From a checkpoint of a small transformer trained on Wikipedia: tied embeddings.
Each number is 128 + 32 x the weight over its row's rms, rounded and kept within 0 to 255. Layers, rows and columns count from 0. Numbers have three digits each. The size before them is the row's rms in percent of the matrix's.

# up: layer 9 MLP up, 2560x640, rms 0.1, rows 1400-1483, columns 512-543
# down: layer 9 MLP down (transposed), 2560x640, rms 0.106, rows 1400-1483, columns 512-543
up1400 101:128160144153144116099140039069073183091164184102162129135169154106155093131126179117153147192161
down1400 095:123143080152173101136053098144086106174128161122123115128128162153080148123129119063139180132091
up1401 094:125137142060156133094092139094124137139116117126123092100097115106124109151096104112111193171108
down1401 100:095117129153123131100123122134200148136112139129135180135081193164193159116120158147135069160180
up1402 106:087122149089086114171094096125164131163128102142131142122146135135076120130186110141095163163126
down1402 108:106071112113096154135102118121107110180146161082149065177166073102161094144138117165105205131157
up1403 101:108135113109081187160131176077065134099109143111185199096166150108158164104118129119098086179084
down1403 101:140165163131130086185154100142078143121096142092046077113127058140153108055141164157128124120175
up1404 120:152113161152093194165166099144121112136174167174160137146119132151148094122123134090141189118132
down1404 130:129180138112144158127111159074158108113120127111119198149163148131152090131082233096158190103121
up1405 104:147195097105132093130196069168170125110135175142114121123098138172123094123169146147117135156188
down1405 093:123109071153115133114087165173088228236133147181124127063129153120114179142166133128065137171180
up1406 102:080171091092116122117117183087160076165113092159118144076141163170137145141138127091132147158166
down1406 100:194095166114124142089125100116144139097165113181142141119140141171140147164160108151113167138121
up1407 100:119100152142159171130176155091083123150124137110146130143140114091166185210118100134127122106069
down1407 106:062153129106121191110145129174115086167114108109217116167181132082097110181182129116097086103097
up1408 098:113117050101105138137109125132133164085160160147132100114119132123129095130109162152110019093108
down1408 097:145149064118166116166138128115130100135106130155121129125182105071121151143118163145125120143152
up1409 100:099116171109123162135094159159098152117128115119163125052137081146165078091184154166076175132124
down1409 099:153177160162116135139143083151109112105116111112091143133107151089183153132143119162173129137123
up1410 104:128104108112073173120079165138151121132156131087120134124159120107104131075128139150069122140113
down1410 104:117073132108109156113162113106107115151172181062125128116193102128143149057120146159142090152119
up1411 095:102059153156129063139162095175128125144141178109125160114121172164108154123156143100072151089150
down1411 086:142157120050138145140131143150140121062136160185181057153131098099133111075118161141106134096093
up1412 095:114109115157113123076091135184132066101179091137137139159123101170109175140175082157116130132107
down1412 098:114092154135162175126140104121171118181030107128122178108135087158117143148142110130139150144131
up1413 106:120095082088144116134126116102082124094151068143115096120131151139105106066133097123159180153143
down1413 107:072127125124099147116141168122051083146104070132101021138126179087060147112121113129073087095171
up1414 098:144105141145151189124081129144099163117098182149096087148159063089215122172101096148125157111153
down1414 094:140146094154105106149098156136123143192107107111151023134127149104150168160116086154189137099120
up1415 096:154070129132116169136168104085135111131098219122115111152149127156088142122156098059102143146056
down1415 097:113102112137103063150160141177075146153085095102156139135120133053174121155161097156123133011144
up1416 104:149113110161115119056159155103194186157119132091079078179120108173139130103210123130143128089147
down1416 114:136120153152137129139104159092120124085135138105105149168179154122133082112195085109145122127150
up1417 105:149204169109084120064166123119071154062116082118122145062149077110148096106106145081138132116136
down1417 094:129090127146096119144132124101123120195099104130127117126061160119120123109115108103106134159141
up1418 103:146095192047169174105149125110143068146141181121113070113093106140164075152123163112113075104126
down1418 104:086092136153172114146153138136166132125179103036068134135174060179078205141139128139151139137133
up1419 099:112147150140145111099139149132105175153170076121112115121111173077149063119146092059125129152082
down1419 101:078109127081119106157085125161149175130162123153109157145159124169139125130165042138191087127115
up1420 104:130109133125086125148126097092149161184071102191152122058143190158090102124104152132141088136156
down1420 109:113154119093133139143126135166136092131129147141158177088159122120124073120106201123104166096156
up1421 100:169107195123129105097119098188078093134107140150091166137139147150112132139159109105079116108177
down1421 100:099107136125107161123165128151167082193123060144109188106110141185111092119109128160208140108160
up1422 100:122138157127110058059190114154126078155108093130149106101122165142092140115116134112192201200116
down1422 100:129119090152143127103130168177129134113182127135195140122034155131057113196123179142128137173173
up1423 099:112157115137177180128115133106173079122126136150077103158140133069158069162167102175124148150192
down1423 095:143161091122127101071130069133137126183109175111128080140127171144110157132132124121121167144146
up1424 088:056143160188151122067164108115159169107101099140145100148128114137168123070119134113106125143094
down1424 094:090149117136100157163163074133086107122090163062124153067208116110126045098152173136115154094181
up1425 097:126115097190120128130130141134102103153090211128079139198124104130164137064157164103152159137141
down1425 093:090149205117182164095169163091122116118125130177167196134129168143160125066190104176118144089170
up1426 099:169069135121119156161182078120150109176167121160072092142102152126141112110170127066092112076132
down1426 096:088150112072128131129165139142137130112137159092135149072149149128093188107119129143117098103112
up1427 105:129091078132065107151119086174145192110134084101100176085072109172091185091140101168178134107117
down1427 100:118070143160113086107145098114167120138093076150090109121121138083112119128134123139124123076060
up1428 101:093183130165129143130124071139140162157127136147100121111144124188058118079053080113086147102136
down1428 107:168139126124217093147161156133125150138086095129133106140142052067144129083114084096108158102153
up1429 097:116123123146117096097213175169140150148053134097151110131101142133094085144142126103169128154098
down1429 099:144110172123095111076112150141141149108162106199183094177150092141120180160175133132158177147112
up1430 103:149091106130159140188138119180107197166101106138101129100092098157078151090095126102130100125163
down1430 099:177110143135140120138185158164081159103144174096149166104165100185121121114127091139112096098107
up1431 101:159126120124101122145186138132148119124130065108169129187169129111161144168133175172180134122118
down1431 096:184120180110198150117103168124185085086105091101148105090133114134074109099104142135155102137117
up1432 102:092091129064094152129127120180146133164139160108185151066125131162129107128176150088139106126136
down1432 102:087095100157109175103130110105081106133108113095149152150099068120084088149169118123143172097140
up1433 101:137081107122176103110093133103088117201153102106154154144099156135103081106122093158118154065136
down1433 099:110097132160146130117116142159157123109093085126111115182090132138106150148098177142109112132163
up1434 100:132171180110149126124081087175110152093168112094134166106136144184119137142134133136166100163143
down1434 096:103110079140078174180104165134146171159123151114095115142186129142092114136104116049112124179146
up1435 107:094070089123114115132153140165160150097075079104134125123085136057163127218139127141139061122107
down1435 108:147116104159109162177207115100183099122084129097094134180148139091156077200115112231106087091135
up1436 098:105134110158132103190149145141160141069102086130080131138134117120148032102100086129186184242181
down1436 094:117162142192063130123148134175143126137152145131157105105145131154116108111140128130135123027138
up1437 100:106173135182108091070144139112159158088095149157044164062143154128165131051037057118148142132170
down1437 097:191101097149101110135158103132188130163122082168134133149090143095184093107116143135101094097061
up1438 100:147087185168150112168098115112160100166114122075091125156122084099108130154126101136106125165103
down1438 101:103127131102124057088108170149079123155209191144120108151109092119137166088189151090141112152112
up1439 097:083163077114137132092133098113123190067134110138092132148085114107118135142138167162145165143107
down1439 101:151127150112136118181208161133069113116154102129089092143179151126188160072135175168074113119139
up1440 105:115199107153118060225120181141127178115157115096141106131157137130108155126159125095122124154107
down1440 113:128172073112113114115056159138144150091142103089143131155180131059121134118132147111134156139117
up1441 101:124087125156127112133155148176137091139149088098114128126075112133099115120113132103117134115147
down1441 102:133104165106144111134121166127074186135166133096171074127098172091117130150117099124120126145113
up1442 106:131116133085137130132145138146114089121156102175107097085139085152111184117151127185080122133040
down1442 102:153181198115143122121111101196109114141087161101147148108176131156172128115118165101101063113148
up1443 093:122164166197209096113060101125125093132119083154179147118145101084112138124171138133118128061161
down1443 095:104157125064118156152163138061119094138113156081152084030118143123146092144138142109168146140125
up1444 101:118122099148101147183129086184112155158101116099103124186151168123098145114132154188147166164117
down1444 100:118142075140182129092098115091136120204094109144126124084142057140131143140145140093148088031075
up1445 103:161111139149123150089096178120181130145140151136141105094122147112178171146082136161147195186119
down1445 098:100135178134146159082116155109105062133198153120136111127179122158114130172139089138119118079136
up1446 101:072077085165092144108148157110118137155108123141134169102064098181093100111164183132133210131143
down1446 105:123133138120102110063197130106186158200185132170215066146168148141150149084149144139144103136119
up1447 101:145123124125145122127122153080150157187149171118156077102089147137103159145116140129142116139025
down1447 103:191082083111229087165132080105126143208147145072154140109156138099110059094155137095159170157078
up1448 104:107106126082163138146148144121168121118103160139146133148159144178161123149124175102142105087132
down1448 097:112122213110120115176172142120155135115174128156112062109149106154107127135119121140181104060155
up1449 101:149138129144128151114130209067149142185169149153173145103155071125181216179135135137106086162107
down1449 095:097151066086136078182096156138061139146144159121102178126171095160146123122121090114184143095160
up1450 102:150149073152164149121117093087142116104077137039129160155103079138088113147089151119115096128102
down1450 104:114105125100110130127087074089134090181163211109102154147224088127144144149163171133118113146072
up1451 097:075074135181086143084166118145105117115158184153148151068120134164110121181158118174105154121124
down1451 097:153176099081152142027148149225150110196104167158111105112164141107082157139177141119088102160107
up1452 104:114088133127142140093060057154152118130103166096143118103124132168122177094090130133058137088079
down1452 087:153121127153113140167120109116169168194132097176113115103197138121142141143155139108112120081150
up1453 087:153150139095149092121078131149168078092123103138096122099134138184107104098138098125080127172118
down1453 094:101125147201165085144121136094079164075125126115103105087166135177127155142091158086103127111135
up1454 099:094120153098119140096130085143154087091113150133065141183136228125121181151116101147165117164155
down1454 101:129202143101118098102076151137144107158143091149117128161178149145074122092116168159144155159131
up1455 103:120131149086137093153142186087155142135153116080116091129103117151122165167131178172149186124126
down1455 104:162091076143183111085125127119106126091177121098097152071164131113110133161138131114136115157102
up1456 098:130107139094106093186140140110125216151139140096117129159089156166179156118130180107120148092107
down1456 093:077150159184134169121178103167182116078129084156179119100150165102146152118097142152112143071184
up1457 102:054105105024137069113127112127148134165091143157167089081113127114107154138146090159124144143124
down1457 105:134147144105089092058138123177155101136072147136109059127163152078107153125129130143106086097103
up1458 098:152132101098158075075166058143141084130115111149114114121135120157139130151162136143124133077098
down1458 097:103108147122115116110137051164083180134162153113117076096163187130096127144163114124156119105148
up1459 104:168157164018103147087117115141121158187132110117114156107138147128111122077182116135117045112088
down1459 108:120101155071161084152152102104122184116123108127147131135132131106077108169212146091127145130120
up1460 099:132073081121166071101086170121176151145174171116037127073116119176136114142110169137152097119148
down1460 098:115110095150076128127134098131118134138135156161117140176109131155073107135217087098107079148154
up1461 098:053121183081096181202106130140103189134135106173127122123171113110068085107093159163093169149092
down1461 091:166152131174179159126112180175179113119074124155106065148146136092153124135123110117134161142130
up1462 107:150162072099087148124107157141147140055067070135151134093100183151125161101131134093149138154088
down1462 104:129096157104092101158117184161153132122101167091112124116140066127123093122160135112150109091119
up1463 104:093159142111169155078114105082151157087117103113130093106135115187176142123098074166103077078045
down1463 102:073161131119128043134120145138172172170102107147160055098103130091189100135121137165107082094095
up1464 105:134123152140144080172132123147138139164099094158144088149109113186129144146107150142132102144107
down1464 106:167171183161171161144125150159114095125137200148114151108124170132175107158157113070084135169142
up1465 101:131130087066135104083090093095139131122121068116102137118126100083055125112179122071128059156144
down1465 097:146101098105156151156114080091163126118142121173136159124102070156103140118099128180104129162102
up1466 100:080136173092134102175088114070124153048142143125111112141105133210110143132114139116113122089076
down1466 117:078090096123152133140175137116097107099143130154164109079116129130124173104125137201132145154148
up1467 100:118176142118178148099094103124151095070149106201080104094063169143169197144157171139118128124154
down1467 102:163100147143102116125091089094119087137071131095180153023144196113119174126148106090096147179249
up1468 103:092121147095023129149130130135162150130172170136126145149102133137083056145163130088132081171094
down1468 091:116077121092106171142092123125127162094140131119111094135151164111126062178239137099100095096141
up1469 100:082114137144139152161184096116081153164073141140095107151079201138115105122136130194131150143137
down1469 099:121184153086141173124077130135124100042156135114134161106205107181181137126099170094151114146158
up1470 113:186136091131194196062122127161145062061177129088110121081112130113145120147165125118149129126098
down1470 120:093151151134135122095096116144144125117146055100074100124117115079133073155112118109148130072129
up1471 105:087100160103086067208100154115098117102117130104180122114080158079042213120163123092088156104128
down1471 102:141067124151132108147045215131143151105082106082141149129180161101143113101154148116115118123095
up1472 097:088163115130098120099101135139129070167148114192169160044091119113118094054191154082116216155186
down1472 103:118107119083105124133198160111099122127100128143164155128160086179177165104151147137175167072145
up1473 098:129109133221138125121165170168075088144172079069103141136086125071088101167168122115144130156164
down1473 109:145162154129173129151146129123125151130119128118126110158146131130123154143159173189131131146110
up1474 099:184151138139090096088109141129143152168146160189081137103081136155134161184119165093078103123111
down1474 105:125122135094162095128121090139113133122144107104076131157131132112164149082092109147135153151151
up1475 100:131153147175111178108109131099101098138125140098150124109131111142104138146100155164114137102159
down1475 097:169188176077128034156141169145164142180116144109067153139112088104101201082082117138140102108150
up1476 101:123106133101139169097143142128109200156129167118184153103118124098118149156178168156164148159123
down1476 109:137135124194104129082142104188099079159137148096162133095146135081174129086069140123179149124115
up1477 096:128110109175140147102098136055077170059070092177137140084141137112167078118086117064094087107151
down1477 082:163119082106146091155155151139091174171143130089123144119152108156125163059144082133132182124120
up1478 099:148127077120094112168118086100136111119109093163145181162071063104145140136133149115140097156146
down1478 076:111096137159126132124183133151148116116141175134144079083185154147112168115114090088162120109132
up1479 098:171121064143146090123136122106140171124088095104132154121047146145140069135158150142164136094082
down1479 099:148106136118126128149154074103153116136051137174146122124139084155077113130142107175064157162118
up1480 088:092113162120140093155116065160088107156108088126090150129109143098136140181112150048145142160113
down1480 092:163127039151140179146145126104161102082133152102139107172107148124150155114103132101154130112176
up1481 104:141154137104152157108156059101129127121126145138095115138118111162134202102173106098159134100172
down1481 111:084121115125141119156168068140174159139038128166132129091146163172161104057158147210119130129175
up1482 099:145054063129152180122103140094208153180124119138130111130123167090152156165086081142124112191146
down1482 095:146093181151167111109140150133153153055129163127113128207100112114100163115121109110154133177144
up1483 107:174139131089143138154138179096116138176137066139135109165132122155166226093097123064133165124154
down1483 110:091134069112134103118155167170091152139088098076144123035059174115202117129068125165153058149098